config.toml
d_model = 224
norm = "layernorm"
qk_norm = false
lr = 0.00223
lr_head = 0.0102
schedule = "cos"
train_tokens = 168000000
steps = 5127
Each number is 128 + 24 x the weight over its row's rms, rounded and kept within 0 to 255. Layers, rows and columns count from 0. Numbers have three digits each. The size before them is the row's rms in percent of the matrix's.

# layer 5 MLP down, 224x896, rms 0.0786, rows 0-99, columns 640-703
096:130140158160141126088179129106119159134160129138131142094102083112131129073153102124143110153157127126112107125140150062139102107177150126123131145165146151122133150130141151189115097143118155
074:119136119110172109119140116119085112088119154077129093142079086165163105056130148121115125137107148116137072087109145115127110085173123111140104079118140109163131081125142144169123117170167165
102:154134179113114041131123077168141072088159131140126105118163163141164102138135118132148126102111103104075155156130097147122126148160187133176109127134145136133129151130114126101130109089068093
105:154135125160074123201128083096120120176196118128123118129144131111178116128109133126147129156140133126185128122170090145160177089101106120101114109161095086125112169147123143116103144112131093
103:124101119129166102171076093123117122117129137069131135179161122153133098086137085134134126135135138115137133133128158163163141103119145181125149098126136142111133112120154124090138113094097136
104:081157129133145131103141158098138123161132110138129149146152089115154151081137089130106114141114128097135128148100155141131111120132128129105145103126104133123147108104138125145125124136138132
103:130107099133111160097134151133130122113138124141128126139100118124098166127145089130131137088142130106113150093103100145116107119144131149141129065111145115132115086109118133133114124145102122
094:141183084115151118131165139139156149100149102143122143157107159148086115121175177126130143131149156107127141152099143116145106111141136114183139087081095141127095129144076131103083133119095113
102:142124112130092117136124145155118153124131129136130087104148119135098133130127162131119132093111168089150148110107136109142127162120076150146122130108113193131102137146130107129121143130160104
108:170137104153155121163139108155154133139175142133123070116169106157110162190132065130121133125134149105134091139116154092116130106151151146154143132119164168123136089185154142121113107172156157
100:142158102117116109067087143101123115193118160133126115130104113115090153128179142129141145081119105123103144143150089104124089126115115113110067167142101129128099173087120145133125134131144125
102:139132133124165117128129091166144082146118079105128144119086139126163114172095073121111120131141145122103117106116145096106149158121160113120080148109145148162126112103162099141133106154097106
097:146122186127130135164149093180121105131122134128124074128099152111096141165156123124110134108109116113140099148110111120149152116138149139151113131094135107155107091130106130099118134101125141
096:158101123116116130127136087153087108156118132155128084116148128106150097117098041129111136117181113130139137118108145093121102096164158151153140107114125155129123084156115148162135186137101091
101:105136123172140152092151145099123172165129112083128139146126166140108143090131091124119139167136075132113114125125149137126130137126099110089113111158152151109113122093088110129104102107126122
099:133138130123172147066138078114128146103099122117130127157089123157116144157153138132149112093130150145135073137137129183139150129078161149134130133108151104133101137135140140128103103108158097
089:108140117090123124100116134116117123108148157106140137142131111133077125089138119131128122163140193147107163149154115132120145154096167133126100155119110082146189182068168118117127109146116149
100:105145171149116151123118119101127133117153104106124145102128171097120134159152106130126129112087131082153136088150134155141154139121144113153103153155132116135095119151145106132166105179154124
102:113100130164118080194087125133128127153103131127136112176083091131173134131144153127143140124105129138150114155124108128154116129118164116110124154118138135126112126136167162142113137132170044
103:156088131121132126093110125123113112154116113169124137087138139125076111184119163135144145128121127152130154107090141136136127086159113121112129136151145122106115129132117102155122139172110171
101:110120052163131122121145153108063114141108136120122106151158124154172096161100127138124138123142143115140121091159107147095104104153069139158117126150153155134128091174154151129104159114135127
096:125171133092147084098112089087123126131130125139120112118144117120136131166127137125133141147129098180136137130085098122142125157116144105109105094125083139120112166079139120122165112146132114
106:175151132152133098102179168219143124131126119169124144104110125124157143107118141123094120117133165105134133144118086157103141128147129125161115139127145142123101157139092107136137156126129115
110:147138145144122128143109121119157154134112122174128098132127160140179144136129153127152132120122108136067127161126150160109136144172173126111136163095142122016132130094136121146147114172115113
103:115162159141091193156070066112096076141132110146127132130139153102117145151140152121150125144166105105154154128141122150110139111124159107131109151135110162162069179094161150092124108132155095
106:152135172145111133141084135109092112152130128113130104150150100134111149102159144129121133118061134139091120108127139136114119110099142143087113133132099122141117124136149154119147165141119125
105:093157166107134095160144107169135092115142133136127125108139121136117109099155085129151106151123119141132128085116145135149151106120136153154159107138137119149125104157118180157132104144139139
097:134133127109116089059154147105100120125148105116125182124151118119157106146135128127146133092098153132132144110146098163135122145126158173118145125110108101120118117101147164114126132089130144
102:122125139108107125162164163131096115136136148134129163194109126127159153060162143128105130144072129133132163129145104099106131152121129145125151105105143111132118162127139128148162110162115130
065:107110083114128166146126100103142145171146120107126124142152116141106118162073124130134141129114144151141140150149164167087170168120101123122135129113162108207112153112115098087099136110086146
101:125110066113135093166115097143105104114105076133130185123107134106153108097119163132110123104101165096128108138108169142144159122138105137150084136178163122150084127137145118141180166124132120
095:121113127077106132150154119147118107123093108128121128125122130130134105212152101123173130125100153153136131119086123105128133107132132131110102127144141137114126106155137098135111102134109136
105:168097122111132136144142195165158133170114109149125134160144080152084126137155127125151141079156133167108139135169112096154110131076144107130132137115121115121172128124168108099146109079105151
102:116104156124151152098124141108133167154105146083122108123157068133179132176160109130151123189131170117127112141072104125128115075135165131153135116122087173118073119086077098140148112121136082
089:120116108150175117145118170162124160154139113120121131101097131142161130152115133135108129142122096113109133101115158101146112095123128136133128096122126134133096131137115111089127154121171106
098:095128179135133156165186106132116124144125099105141145131153109134156136127095112132157117115137168122159121153153122170152137107125160139162112121133122095119111086155132077097147136137165172
077:123137172140149161145109127190149078094128154094121128120122140130125156145138167119159112182114141147143128130143126126158138144120083107172136103092147110141162138132102188134163139149160087
109:139136083139162077127149154157116158140114100138131080151103124132104139087114087134142127145138070101112149155127134159115144101153140159080145102126112130109160130108118129099133115124144137
097:158138115104149129110080137122080095113175128131125137097124152147140123142151113125081111105179153109122134151156167140127143158119135168122124127121094126156097164146144140091134148179109134
099:141112102127123127061168159147096072086089132206124126109141137132137146130120088125150129114121128083110150108117029081131108127149129142124159142139133118128114189093152148164183117145122122
099:121152153132119134173066113147178094138177150134129163126102154175105134148142141123129134123098096119150109150143141166130136121107129094130118114131119143122127153148117148068155118087141150
099:111151098121142136117142120125130137119128121165133123117067122147212160131145129134109133143122122119127163142155127128139100136126165125144130172168111141139140140116131115115171106121145125
097:160133117151114099144089126155157112138094151112126130130089138175102124157082134130134140113143132125218141134125116129148135126146115149118092105130104127121142152158133149091115143151159169
093:133128128147162176163099208121120114105143204115114137164109172144144115183121061132144132174145152110104142164145142091108142105115129110084146133154103113144109169141112103102167175131129137
095:114116118082160142177114119150149140131154140075134147115137134114151143189122161131108133128147119185132122126098168127157121105119083147145156142126214117126137151093172132102136144111158080
097:145135128189120145139097153065110160103116144149137113164113130071100144111085133130177143158136087177112188099141159103135117120162135116162134110157139137108147105127131112158116156117162170
106:143081147083098164067093123106149176123094115146124133122088137143100103118109091126161131112108144115146149145143123169131138130163114121121115124111100132129126111113151111144136141101112108
105:115116080125096116196151153129107128129147090146123142148100117133132085166095098125082136126115135173098096099106120129103128141101136114101134153129114136160095145124133125124098113109162154
099:148082099164141114078101152092128187117096103131139125106132143129180150081161107134116136096148194131080133127135129112107113142127126129146117088134090149155122136139105140090139189135144129
106:105169146140123136161117123135138095093156143153130122157134116179148148149152172131132123122144100112132125151133122161139146116105148113165122126134128161155137117121118156130103075102101093
104:156089102151130098163120140187169129097187110144136178111137139116088140135115147128082128169159098122125138128161165119122125139160091108159177165153161147119127078126122105110128120150145134
096:125139098160153170088118123091146134127149189134136126134147149147092186128175063123136121145110151109121126160125108121164133107191119132119125135111142103082161160138103151114138123109177115
101:128154078112118115122167097157097097115131148123123121145123146146157122115126147133067131180110113108155060140138092175107138116110111160136157125162132136131152121125127153107073135083149135
093:133134082076124079157155124139121113116137142136124134100062099116143126122122101137127138149140106140106093093143151115108126130137099139157105063142158127134135120108224109150130153096095125
087:137181144137096126126152128113143144119158107119130182153131179106119111173124094131116126169138132115114127139157119107103146141145146163159175148129088115092131118135131118118076128074093132
100:100100114102126114127123104139148152149132125081135154154126124131129098079174110126131120132139119156175100128152132143116130145117145154128145149138147135157122080136139107094119103135087131
108:107155195135112134079110141142148141172077138218132112143189137079079140149129135131115140121169156141104118142141158097136140135135182120129122155129137135107149141103097128155179169165161109
097:123153131174127100153120134129117117159114169180119131069167138127155178168137147128129133102157128149123146127156077117110148123144113108191149150140103104137162102123112154109135125153113139
103:149121088089151106148087151106115131141156107109131112170154127145156108142145131120156131109150162136131130179105120130109146171106157103154120175129131131154132093121116124127184125198080129
101:148136170147118095140141104151136122159108150115128131109071109151152107136133133122146131141150123105161101158116139152140149158138129145098081102149127125157077099136132106121070160177093139
103:124141177133159127131092146148152114124178154125123161104122148144124126132139069131135138099088118113145136120117165128155132052087106137135179130126109167142107121141120115152095173141116124
096:130121146147137113097149145149122106119118125178122130143124123041153123129142156132124148163132099108177170132139097132122129106108099150143149083167104170119126159146115144131125138150117125
098:113106149136113094116104119117132136106181122151126099132134105138162125075104175129129108110143110120095146133094145145125072103081127160153142104126169125130117136099148161162104170105106120
098:118152149126118113123116178142114146106126151126126122126138117112093148144141133131106132107141125106152128118125135124103112088106093125096112138099115132121118151162130091086130070178129098
103:148167184119120132148108133095148124061148162158137147119193139132094125140113135132115124127135095149110127139092132117135128136127117149183151129133121139134126122110150156120089109176128112
104:168148135175125132079150101138100129139110176108129123117160134094149141114133101130128116134124158081131118128122138110113127095131179130120099131120113142131115167138155134148149100116128160
096:082118114136146133140121112114120097141119143092137143091141100106149088118119131131160097088131143153120132152173162119125128116129125143111111114139163113159156118141118119124160145105156114
100:119108121095138131113122116148130145121100101130129109106130109135115112145124101126105130103143144188110114119115101119124101143162105141127147105139142111133084099172096109107132138085104104
100:095107092149132134097155115113127091085112146137110167133136147143114148198116132129145130108141133133171120133118169105112154150185151139078133093114172143117163146145159173147087157097151163
092:075108144109122128138140157106106083125145143172125144065077090129107149089102139125134135120103127106103169076096131131115098177111133114114102116160084089125130162140190090144094117141116177
095:144137114125140156177126103155131066120120154167122127118102123176107149132133140131180125120124130139132117110119092163138147130137162143131092117128093134141101106142129149101085112124079137
101:113121143076158114172136161155114146104147165099126162126143109148118081088109050129111125114138126133087134140175124139127121119107094130157153101138152108136172134165104075141078131184132132
101:114154165153103068112061096138118091075134108176129095122141141144126115179117123131120140093157132111109111145083163112134136102185186155129077163151133148123072148124123131129090107115161121
092:133093082085159118161151091150182154121145158141130131127109174102121116153157131128124144142152114119082089131060140155098131130190128121135155176166131096120089184117130088157099134119131144
098:108125111114146130203093079137111181116142164122126107118187160132170114144143152122128128147147146102166106118163128104150140117153119177150095153127110160112157153180148156086152131117105102
103:092164124166165133117112157155117099116172183125133139136101123108139144109144128130113120147141113092139129123077181104129156113129116140111162123120137136134102136180144118164136127118156122
100:101104128110134137111149133060154148132131104110136133143135104105094127140142087124134130142150099097099117138148143122133097158113146143091118114071123140135101106073099082177066141098107146
104:104133143105122180142088108138133158171135102125123115114119138119071141135085115125105114140149107097146135116141074099111120165118040137114128130129108111125136113119096100142123156097120121
099:152135168114140147167139128174146115100150113171132135120184194121172098168117140122158113108109157137120122132159112114129084124124103154136112147132105093121131167167109151133132127098114148
098:122105128128170115167146153153187142144166145143133112156110128134134125169149156133131134151119140162116149172128106156131125147145129156141171149158140120099129138138043109133120142129147095
103:107109113143116165103152131103152156159116190069130138145092129135154139182163110131158126136106154170114104110140105122116099130142103165105182144123174167110090157095158071160116146150121120
109:131158145200145113139137106110142142149137108125119113129162127148085130123116165134128121126093106120143154128166149126106141149136123126064094128123091110139129148141150138142103162125107142
103:112091110121144150148158151112089115142103114117127144112127099181153108100172093133141137050164110093130118142156137170132109135135138123124091106144127171131125132154136087125095132184125140
104:091130163108115145149118138097146093125117109157134151177102111154158137082085127127112130101099096099111124121094133130136118157092143172134168102106143123128143114102102146146145110155145081
106:121108122106138125088144088110158196140121118101132129139146100093061123071125130129130126151143158202089148120125080094120109110100145127133102113137092180125109119085149126106125143134181116
104:158100117142118107093022093121166124123157069169141145096145144153093137103127091123134130107107103125121162156090129141141148148129149081119128149146117115128183143071194082108147134133098143
099:143131155141085130155120091117129110085146112127137103082170155112160142190074154128087113160166089147116156129090165145140097122129127100106098120123165117143147195145149117109137143072140121
099:111132204127095109138077081114165117176132115138140088101101105103138169145099138125103132123150124109157127113123105100125127177116165156138107152156134129128144153105134132146144149097103133
095:139102147132120124122128134149134127144096123120135132108107119144122143095099125131116125105116083133142142136142127142153125127094130129173106127138128128138137100131108154126137164179111122
099:173142121118108148110129132124165152124114124157125091090122104132137139096128154123122126095084101147110128122135145134125085151147144096139117163139167089142111125109137146122165086149118130
118:142187140144105146182104143121114106123130137136120106117130102150156104077115102129100126117124144124158099107098163140139135108104165175138133110128107160119134155176089162118106124100150136
101:162125064098140091141092126147136095108188155114125149135136184159147119122118171134173122095175128134148139143105172125157132157128147121105094134147110134149140111153094154150123164136147117
104:132167098141138083161147147121104130130101117134113105094120130153176174091114118128062120135142110147144122112141147121150113106119061115126168113122102133121124126173142140138114112097094173
101:122167145128157145109114125102153118159121120116129130132133122131107124136168131133082126139125117132108098139103134100162121127109089102123122103091147101106147089095103126147149113131131137
099:100108160133148142165132147062103089163105108129123121111099123146151116109147117131086124129124130104126131148134139130132123183127106151099120164101111108109079099134118140129141149125106134
102:135146131115140127101141109155127091131101107184136138109143101112155152104134109128125144153125100080087132100110094087121118101111136114128151108103102149107166142100127151154168130160127172
102:113101073144131138121162128114131112122156098152124126150140086124117143121124174131111125133126081141120131136124105114179124133150103123134090039109138125150166110130135116144113062126132122
093:123125121147130165171097146148116127107124158038124124162169141164102135141140148128124131070118091113085116146152130121091095106135059147131153167156145137135142133151135154128124106124136126
098:119127160053116130075172131125120166115115150174126149070085165127112169128087107125151123155115088062158162114142114137145129144138147092102176141151134130095118095126131121146139118154071168
103:128087073137094143138128112095102125131095134118140121151136151086098148113148121126127128122146109139144136079140126121114126103151104081113100158107127139127118081136185111132102150149119149